Weights of a small transformer language model.
Size: width 256, MLP 512 ReLU.
Architecture: LayerNorm before each block, learned positions, biases, untied embeddings.
Training: a variant of Muon for these matrices, 148M tokens, 8915 steps.
Each number is 128 + 24 x the weight over its row's rms, rounded and kept within 0 to 255. Layers, rows and columns count from 0. Numbers have three digits each. The size before them is the row's rms in percent of the matrix's.

# down: layer 10 MLP down (transposed), 512x256, rms 0.0636, rows 279-303, columns 128-255
# up: layer 10 MLP up, 512x256, rms 0.0832, rows 280-303, columns 128-255
down279 101:132120125142101092111115082170103109095111130172177125161146114118117063145108081152157161122138098119123104099131127151090141135155109127164153115163120147129095110132122141144150156134122116117149139140134119142137122134141099133156069139157131136172102135128174105125098117099163129161166143140144106126146144097164132112098108122145139143147159135135121133113140145137143166119116
up280 104:158158148107101162114141153127130165067155137165130091121156136135155126139127141177117123134111139133133166119105116125151119125101149112124162145139168154146155119122145142163103146086110084110167163091097120110130159151146130141113077119134133143104073154124122099130125095143105118154148133141114142132115070149096163106133126173128141092116133179129126109128151121120098093152122
down280 102:110103114142107110105131112143121118137105139114111143078122111153103111166099157120106135150136124127129116164178182152127101119174115146145115129140123134154095124127103128117118101202195137104110167126138108108127119115160126096153141140110116122138161097142121146100122117141153112088087121114116116129134152147129117166114163112137143116122141134110132110135093154105172151132122
up281 102:158113153178165124141110139131089143125120152110119144123147150095149147106128111140186123133125164146095124130160145139152112122111146177130106121136121113158136115170117145140135117129112074119074178110156158125139135138115145162145123076143118139115137141134102163096119156124107108142132136135133158149159120093105148127103102092107101081144139120109124168178119091126171060135118
down281 103:123117111109117125095182102090133133163117134141126157098094085171056120154121145112101081137134113172106139088115170119126134140121156107127130146157179140124151130108122128115101103098131095127144111141103099099092099169134088111148139174134151148108143155101106083135140099127158126114119103125122124155121140129114101119122123169141156156100108097153133123145162109141128156088143
up282 091:150152142118097134137100126128153146106194154137114152127108132126120132097143144125109153140117085140171148114145125083133098116118112116113132120146162118143105131165171156167138093179122073151129119143160124095123114106139141102096163126105127143102085156151158143128091107135163137090086121148169110103131174115136158121111131153104129118140151148116143104109112105120161122104133
down282 100:136103109116120167186116095108148129102099112089114112092134134169121152141093140137123113106112087126148103145123116105135146161130088164161137129123081099105140136150122113108116154149163117100129137171109153151114117131118138171110140155157102109110125140110072139113075148107112129133105140149122141155167114103129134098190122117092146132142105105151106154141163155140107134144093
up283 095:132130126089105124108157105143115117144119131139124113095084099112135143108106121065136117096159119103155104151166129110147130119167050124156158131136165160160130134153127097142123103105123119136143123153140168133088141155097121125093099143091094148092131166114137135143122107116135118138123185140104132149127149143101140095120167100134136128180119154121102091107160182152131119130107
down283 106:138128089110101135126101124184144116106122142181120143131137153093112077152120108126117132170104078105150167096156127111136123161132135125076125151142087158138131156134134124124165084100124109107157112130120158115147102149130133153129124112127138126168176100095132126108113118121132126137144091123186136103138155107127133143126115141128136158111133097101139132070143142145145154157063
up284 095:095084159156128150151123127180100138121149151143149103172129131136097122109133108099104135091121104142112117139088119165085119124127127103136101164133170155135138137133157158154149172129090094118108123125112093124145135128134149140083174129120120122114109139098096106153154145112147139088095108127112120163115102108145137110159106117123128101064138135196145096144174138164114175134140
down284 099:161170135144131116140126152057152155162089109140132104110145106151144114147134163192146166147135138128142128104149117129163093149178128135128134177166142149085126123122107129127106098127159182089160140115125193138093107096120142146158118096139154131126124119136147154073119116136130111115125126165122099069108143153130104120154148113133117151133095101108098115114116102128178071172134
up285 107:113161100106130096139114097169095116089117104108146110101100162107127150161115088101128117135106146141166094149128149105175138082145190106085108117158112105156088129119111091117112161100120153126137132115162089135089109116159115115129157136142138111142114150108150138167140122105125127124113156092138144107115143156128144147132128132119140125100155105138124149136145181104146090099101
down285 107:172111126196118149122150120138122142128131133118132139130131123164109116136124134120114134125174145095106146139154061116124093149138153125131129109124151160132117139123125132133081121151145119102115098112139159124109132131148164127105158102132145152119140168156107055126124134141074096084115170168154117135166120124080169111120120131140098138144112129131106111150169122156140116144140
up286 095:138158130096079175136149097118147122152152107151186156085148125115187115086161148114123117127182122139107127138168108127113121110102123110127148097157090122174126151150120117160132113092117126162098117149143124123146123142106146146122128139161122108090141151171148147113160128086101128117114132156123143127164137119091151133151125135157137126099146177079140108120161125150120169096149
down286 095:094107136154128066106146149137113128123111120133135133155094165117135130135118138162119142159148159150112121156106143099119176140128130177066107121169160142077117073090166120159139142138116124113149139153139114110088142121132106123110123168136100128143131127119111159144089148129119109139114099138122105100128126120141105126095126076101125114134142101178092147133133154136124062135124
up287 095:134102146150118177136103092116127144113093167165132153178118121146134073099100082184135118108107135138127147134167120141170088141141122141151157120125144085144132103100141092130100174150109117153164152133140156121098129126096114155093164107133149145117115128131125151102101128109124153098147097150106141115112168142145124102132139139149116116142136158106169138140125148142124105124137
down287 100:113133135105138084153156156123114120153143130113134114112107077105155122139176118099166197160170126099126129151135143114137111148149113109114108133122119140102110193098146122131115137122168197150130134134113126120106123110111140094121102115103115137122154122146143119091143084124133113123087176107128092111104133138131109119146134133117153148148114087117100103118075172132128100085129
up288 105:162097165134098104135107099074113122118143139176117111117121152107126141150156171139128123131126108124137152097134121089137140129109116115124100172132171151109070138117142092172154159121137120178132126106159184133112142133129127158067091092169143147129096112125160121120147088105117144159116137185138116132096119118151097116136159160133133171106095126112108149126154157132103115106136
down288 102:112115154146143152093148135150123140103123145110126143150122151137108134114113109144135132118135125144084177122105151078174120124122122162119138113097106155098102130128116125127140076147177161110112130143087128130125134116121137106071134112127126093163093115107114091091112154190121158119105141143139159139156153139146136103064156088115128151142154106106146113153115126082148129128138
up289 099:098092124057096133134173129168122120136129079108157148137148113138112133120094107142156125123141169138115125148156118147116139136134136118056109143117121140109093153158117146123120145143148130120120126119114108178136107121133150143122182127119136158155112153144100154150104135088157153117170128110167121124112119127111127146153147123121157101104095110118123192107127142115143099118113
down289 099:159140109148147128124145170120118112153145163078073168147133124114141058117118095053091125133133114117145114118119140126158115093104125117111112124123155129108145101107129132124116056146106047103167161120125123111136150155165152122149127128110119107097153106112147106150132133130164108102146132126166094127143126127164134124103127096133116131155136118113139129131095137143123133101129
up290 098:123130129139146112127154101113117106130133110141121146149116162120163111149125118155124125138122141108092164151109144119100104074155114163130123113180108128120095106158114139099107101149087097150147132083119099129098084113174172121114130125115097133106121121163121132144145157115101061146181158082109154137140144189122102141114141168166107164113149155122117128159107111127134173114102
down290 096:151110138160118131111072132145150165157146142131115123131080083073100150166125091124124171161115086131123082154183115148148138155119164100112143133104139131135150088135127164140110147115110134148159142171128149128122139194121114134153126143131130121102147147095135145120138125127150154119129070141158091134134125107121113101115122116130091116118136154146135095091154132126148109120164
up291 096:138103130121076085107100138115111106138171109145102161106110159107112143154102128172114107148130125120117132115149138108152179116182134187141136118130137097127163082147130086154133151117073131134128122101138130150089135110154155098113094127169135117097093186116133119169209115127121119101130144145120082110104145141108142138142153128147143114132139096159149116054129144125126123134128
down291 098:123160149130120175135100142117157120113142155119149115112084136135156101182128147119132120110153084138105097121145131135121146166128104112145124127109159111113116118141090107154151166144147121103096096152133158142164090137080093122165149108101109092113140126117110130134137083106105094139116164130181130137113142089129119116086094145081090104106105119084112119147138149132133108097133
up292 100:114082120143115127115140108152133113109143133115102161125094119134115129147149117128159088132118114108146141118138102128084147099118171139102091130107154100126102161118136075145082113099134105112151108125137125148110098143152105187097110132128122111120099140076119145173153108131118105128113108139162162183148136126101139199159111101141132064110094136129110150137157164106131122086158
down292 106:106129158134143132124106122155103181135168068147098096145137107115119163110127146143109151124107160158121154119095148149150160128135142108094104140111166123159167155134085093160135127128150111110143143111112098118169128096115116110148157115113125172143165147132135119106145123153185126065090128096117198139123124143114117137092144131126141146132127128111135123137084111116116151177120
up293 103:143088143174094108103117144122152117115099096138142120102146138111109115116113131164154101066120110089145142116143146188134135110124144121072101166103142111099126141118130131135150156151086104131115158151076092162135149141126115126107126127138128143104131117166097130164143138157091141140097132153145103122117137145153123090135153114149117136099133154103160118118127129109134125126153
down293 110:120118136108127134137122106132126111152172122141121179145119147135115115136127120155140086131108153093138136109128134114071126200176126164124106146152081183131137140151111130141137090119183167114155114118145165115144134071152129123146152149107148152142101099112135125127114118144134122088171105125132155073130137095119123127108089107093143143151140124136134113156141111123126128139083
up294 099:128166107122127155141106131170163132160150137145118168118105179087125110132138145135104155121135130106120130107139123153171159156136117170093088121154142163128124072133113102144126125141103136083100132105166122150101108140080124116162127103172133121101136091142132153125150149123142086159133124126143154153097132119174130102116104111142073119137128118138132127128131113118106109135143
down294 103:105069125132114109135133082115134114084119114143163130162146079131126115153126135072159123097081175131148136143155133109097125094146103138156144185130102103102136120154141122127161108117136084167141122121102120131144135117119137176107159129102148062155135121129104132151118121170102164117145106143140126155152133117125129173144132091126158153134139130119166111137134151093166123128162
up295 094:129152079157154115115166145153113127131160129096110122175129153106154157130168088120155122152148106108088157143132101153164093093159141113146143095163138149112091140111126103129151104131142128175115121105138098119102114119129152096126151116133137131136132148152093080065159160127101125152084105087120122118140163101131161108100161115109135124110141104150144138138131135141120124129116
down295 095:184125141150113132151156083113135150171078087151130121108136123157133103136085124130133169142120152132166130111150145165160150146136147128111114149106119079177119134145145139102115188126096091141155158127054133116132142133134111106138141125088113165083139127119127146133078116161182146098115089133118132114145110141133070172138113137099157105122130160110111127132135171168136126115133
up296 101:142124146103059124142179124146127136144114090158090132085129150068111096144121139131123192108132159151106100096129089165084146096125136141112147149110157116122153125126152126151104144135150091140107109062149128144140112127135119127152165142149130135142126126105083167146157143090122123166092150165096155123134085157177170155102124145147128133143091084107120089176147147089092120143104
down296 107:110142087149147132124127134149116143103137125099137137142125095163132164140167103159173116157111151132120173113132158108167103090109164131128108112166103124160178146087105133095120093109097153139145109167111113155139149104129130137110099117143133149109134144145117113085131123100103156145171128116122167113145118117142116134116114078128113137136112132098114068115099088109105142115103
up297 095:153104112180122149126117155127130168106103129099106109082115154119156162119117118148178134099170148112095122119131121147137119171105150060131147157143127130131133143147105143103156123104117107146120170154095136139151118107120135114098151130110129122141159110143152148155128148128107140113113093116122143100122156156072127094105114132126197096109130130150107145140092072154123120142168
down297 099:132157124146103105154142132142059126158135107133122124135112145140118101153130113104121140104128157135129120152110132094100155182124083153082151140124080143166131094125106119132107157149129149126142094154163142109133125105130144164156141128147107136096140094132145126107146117156071094137144119096159144133117086120137139150098144128132105134112091108131128093139142177125141119177115
up298 104:143158110137150127084131118136122146147097136095120182098097145134141106112168126142106134136118149157095139151131128139141084132106105109137103107179140136116107122143102142141142118127161099173128104117116115119135130137153144131080092133133146176093145120139141134105163128147147104144128107117102148103135131120105108137134099110125114113160104160144158111157099120150128144122169
down298 105:182117107120097115100133132103122156081138154137148139169167112137119142110121101124108130111138133173089094097163187091118143105094138129141093123153108160144136123099107120144124145116120140115160170148113093097113145160110110107120132170166096118152104155166152112119105162136127133093146172098156136180136099167126160142141133116146136088125178166110159120093102097141086099093102
up299 097:139158126085105044103132117139136107121094115105143130166150114121105141108116142088126143138148142101092119133119132152134127115123125152160138102147146140136165131126132138067125117116143123135073131166163142126152138101129151142161153161124133155147151162126102118146119095178123088126147105115127125091173126149171131134092098102171140143076178125134128108130123065131138074155111
down299 092:143179140133110148136125176132111136154133137102097160137115181124096142139165138157123107142132104166128098110111130109136085093127127091110100127071112097116109110150137085127155155124111144108140104147100146138168125133123132129099149126129120127136117083089143102149123161139126157108127118143128157123092118123110143124135124123134105150201135129107149133121157106149083138140134
up300 103:157128125103191163119101166137102117131120145120167115158105141091131116134130079106113165108145117147117091141163127145150151124123108105131145083157101128168119144091127142127135147125135154115158109108121112156122126108145159103164120114128111115135107122109138100132162117100130100127137134129147080100122100117073128131105101115091139117092106107095117157150115125147145124152123
down300 093:142119153113105107102131073147137145118159097157144134115111149153140131143113164100122127117113166143084148127134171147115154112098139149141085118111141153164110147160111134148122127166119097076115123115097111150132138148086076160094121125127116116125130106157148191131151148146161130148103080125150157113134153130133149118134150153152174144102151128133132118102078081149117145120100
up301 100:086172101140098089132169112151132163144147188130126148111110122096128116116170140162147117100158135122177146107168125117113085132123123162108116110071140145139116120125136132144098125142124129123161130127082130133126107113102146075128142146120154131115115146134122114166119132149076155131099148126166118117171156114096114096115129151101111180133106162173128156160120128149125142169114
down301 095:181089164116142105108091138148136111115088137131153122118136124143127134131123156125143118104133106108125142123095140110140167146153136143105126102162128149125126140145172134099150102137126118104106131063127103129078108115147107159145110127131137116176173137136158094133149132101135110137165081157130131127139151110150133192129195114106138126130103127106146126145122144101193122133112
up302 099:111117143094138130127112128172122101159152106179122095117161160122140122140128120123165121145106147102155108149124075161122114148157194133126130127175142174116095132139095131116139110167123097127131144103131129112120099068082143131146155133158163121113159139162123123133120100133200135124118136105128099135108102124125160114101143129128114127106094118151088148090102121130109114088118
down302 100:154084118174093095117152100108117151149126148132106172130092069137134130134112063059132088114120110147127105130130135136118134141122120122103121141131166122140127104096150134131125192117085161108106111114127131186124113162134130091147148140137123090116125184102074124140124120145084133119114109140153102152185151144123101170160144114145126141152136118139156099094182147182144135128146
up303 097:109134132163160104091150104099143115117192125156117190110130143110093167138135118118152131121131093109132146171148133113159141130133116120100079127109145130111140112125111142137107097162140152146135150110127145115095092108115110095148093110094101110084091090141104118127150130144120114089156125104112127144155069092153111083096127138116170157131171134166119135097119148128130144122131
down303 096:125142159113135140109098121140139112125106106115188149132127055165125130121148098135133111125120131160188140143099122077149121098132137148160134096095151157145117168141119139132147148130107135165115149122158115156153110140115127123100131115159095122137113120157097163142135162125122128148105098155127118139146157180129132151096142153113104107134110108051127114156134097103089118178121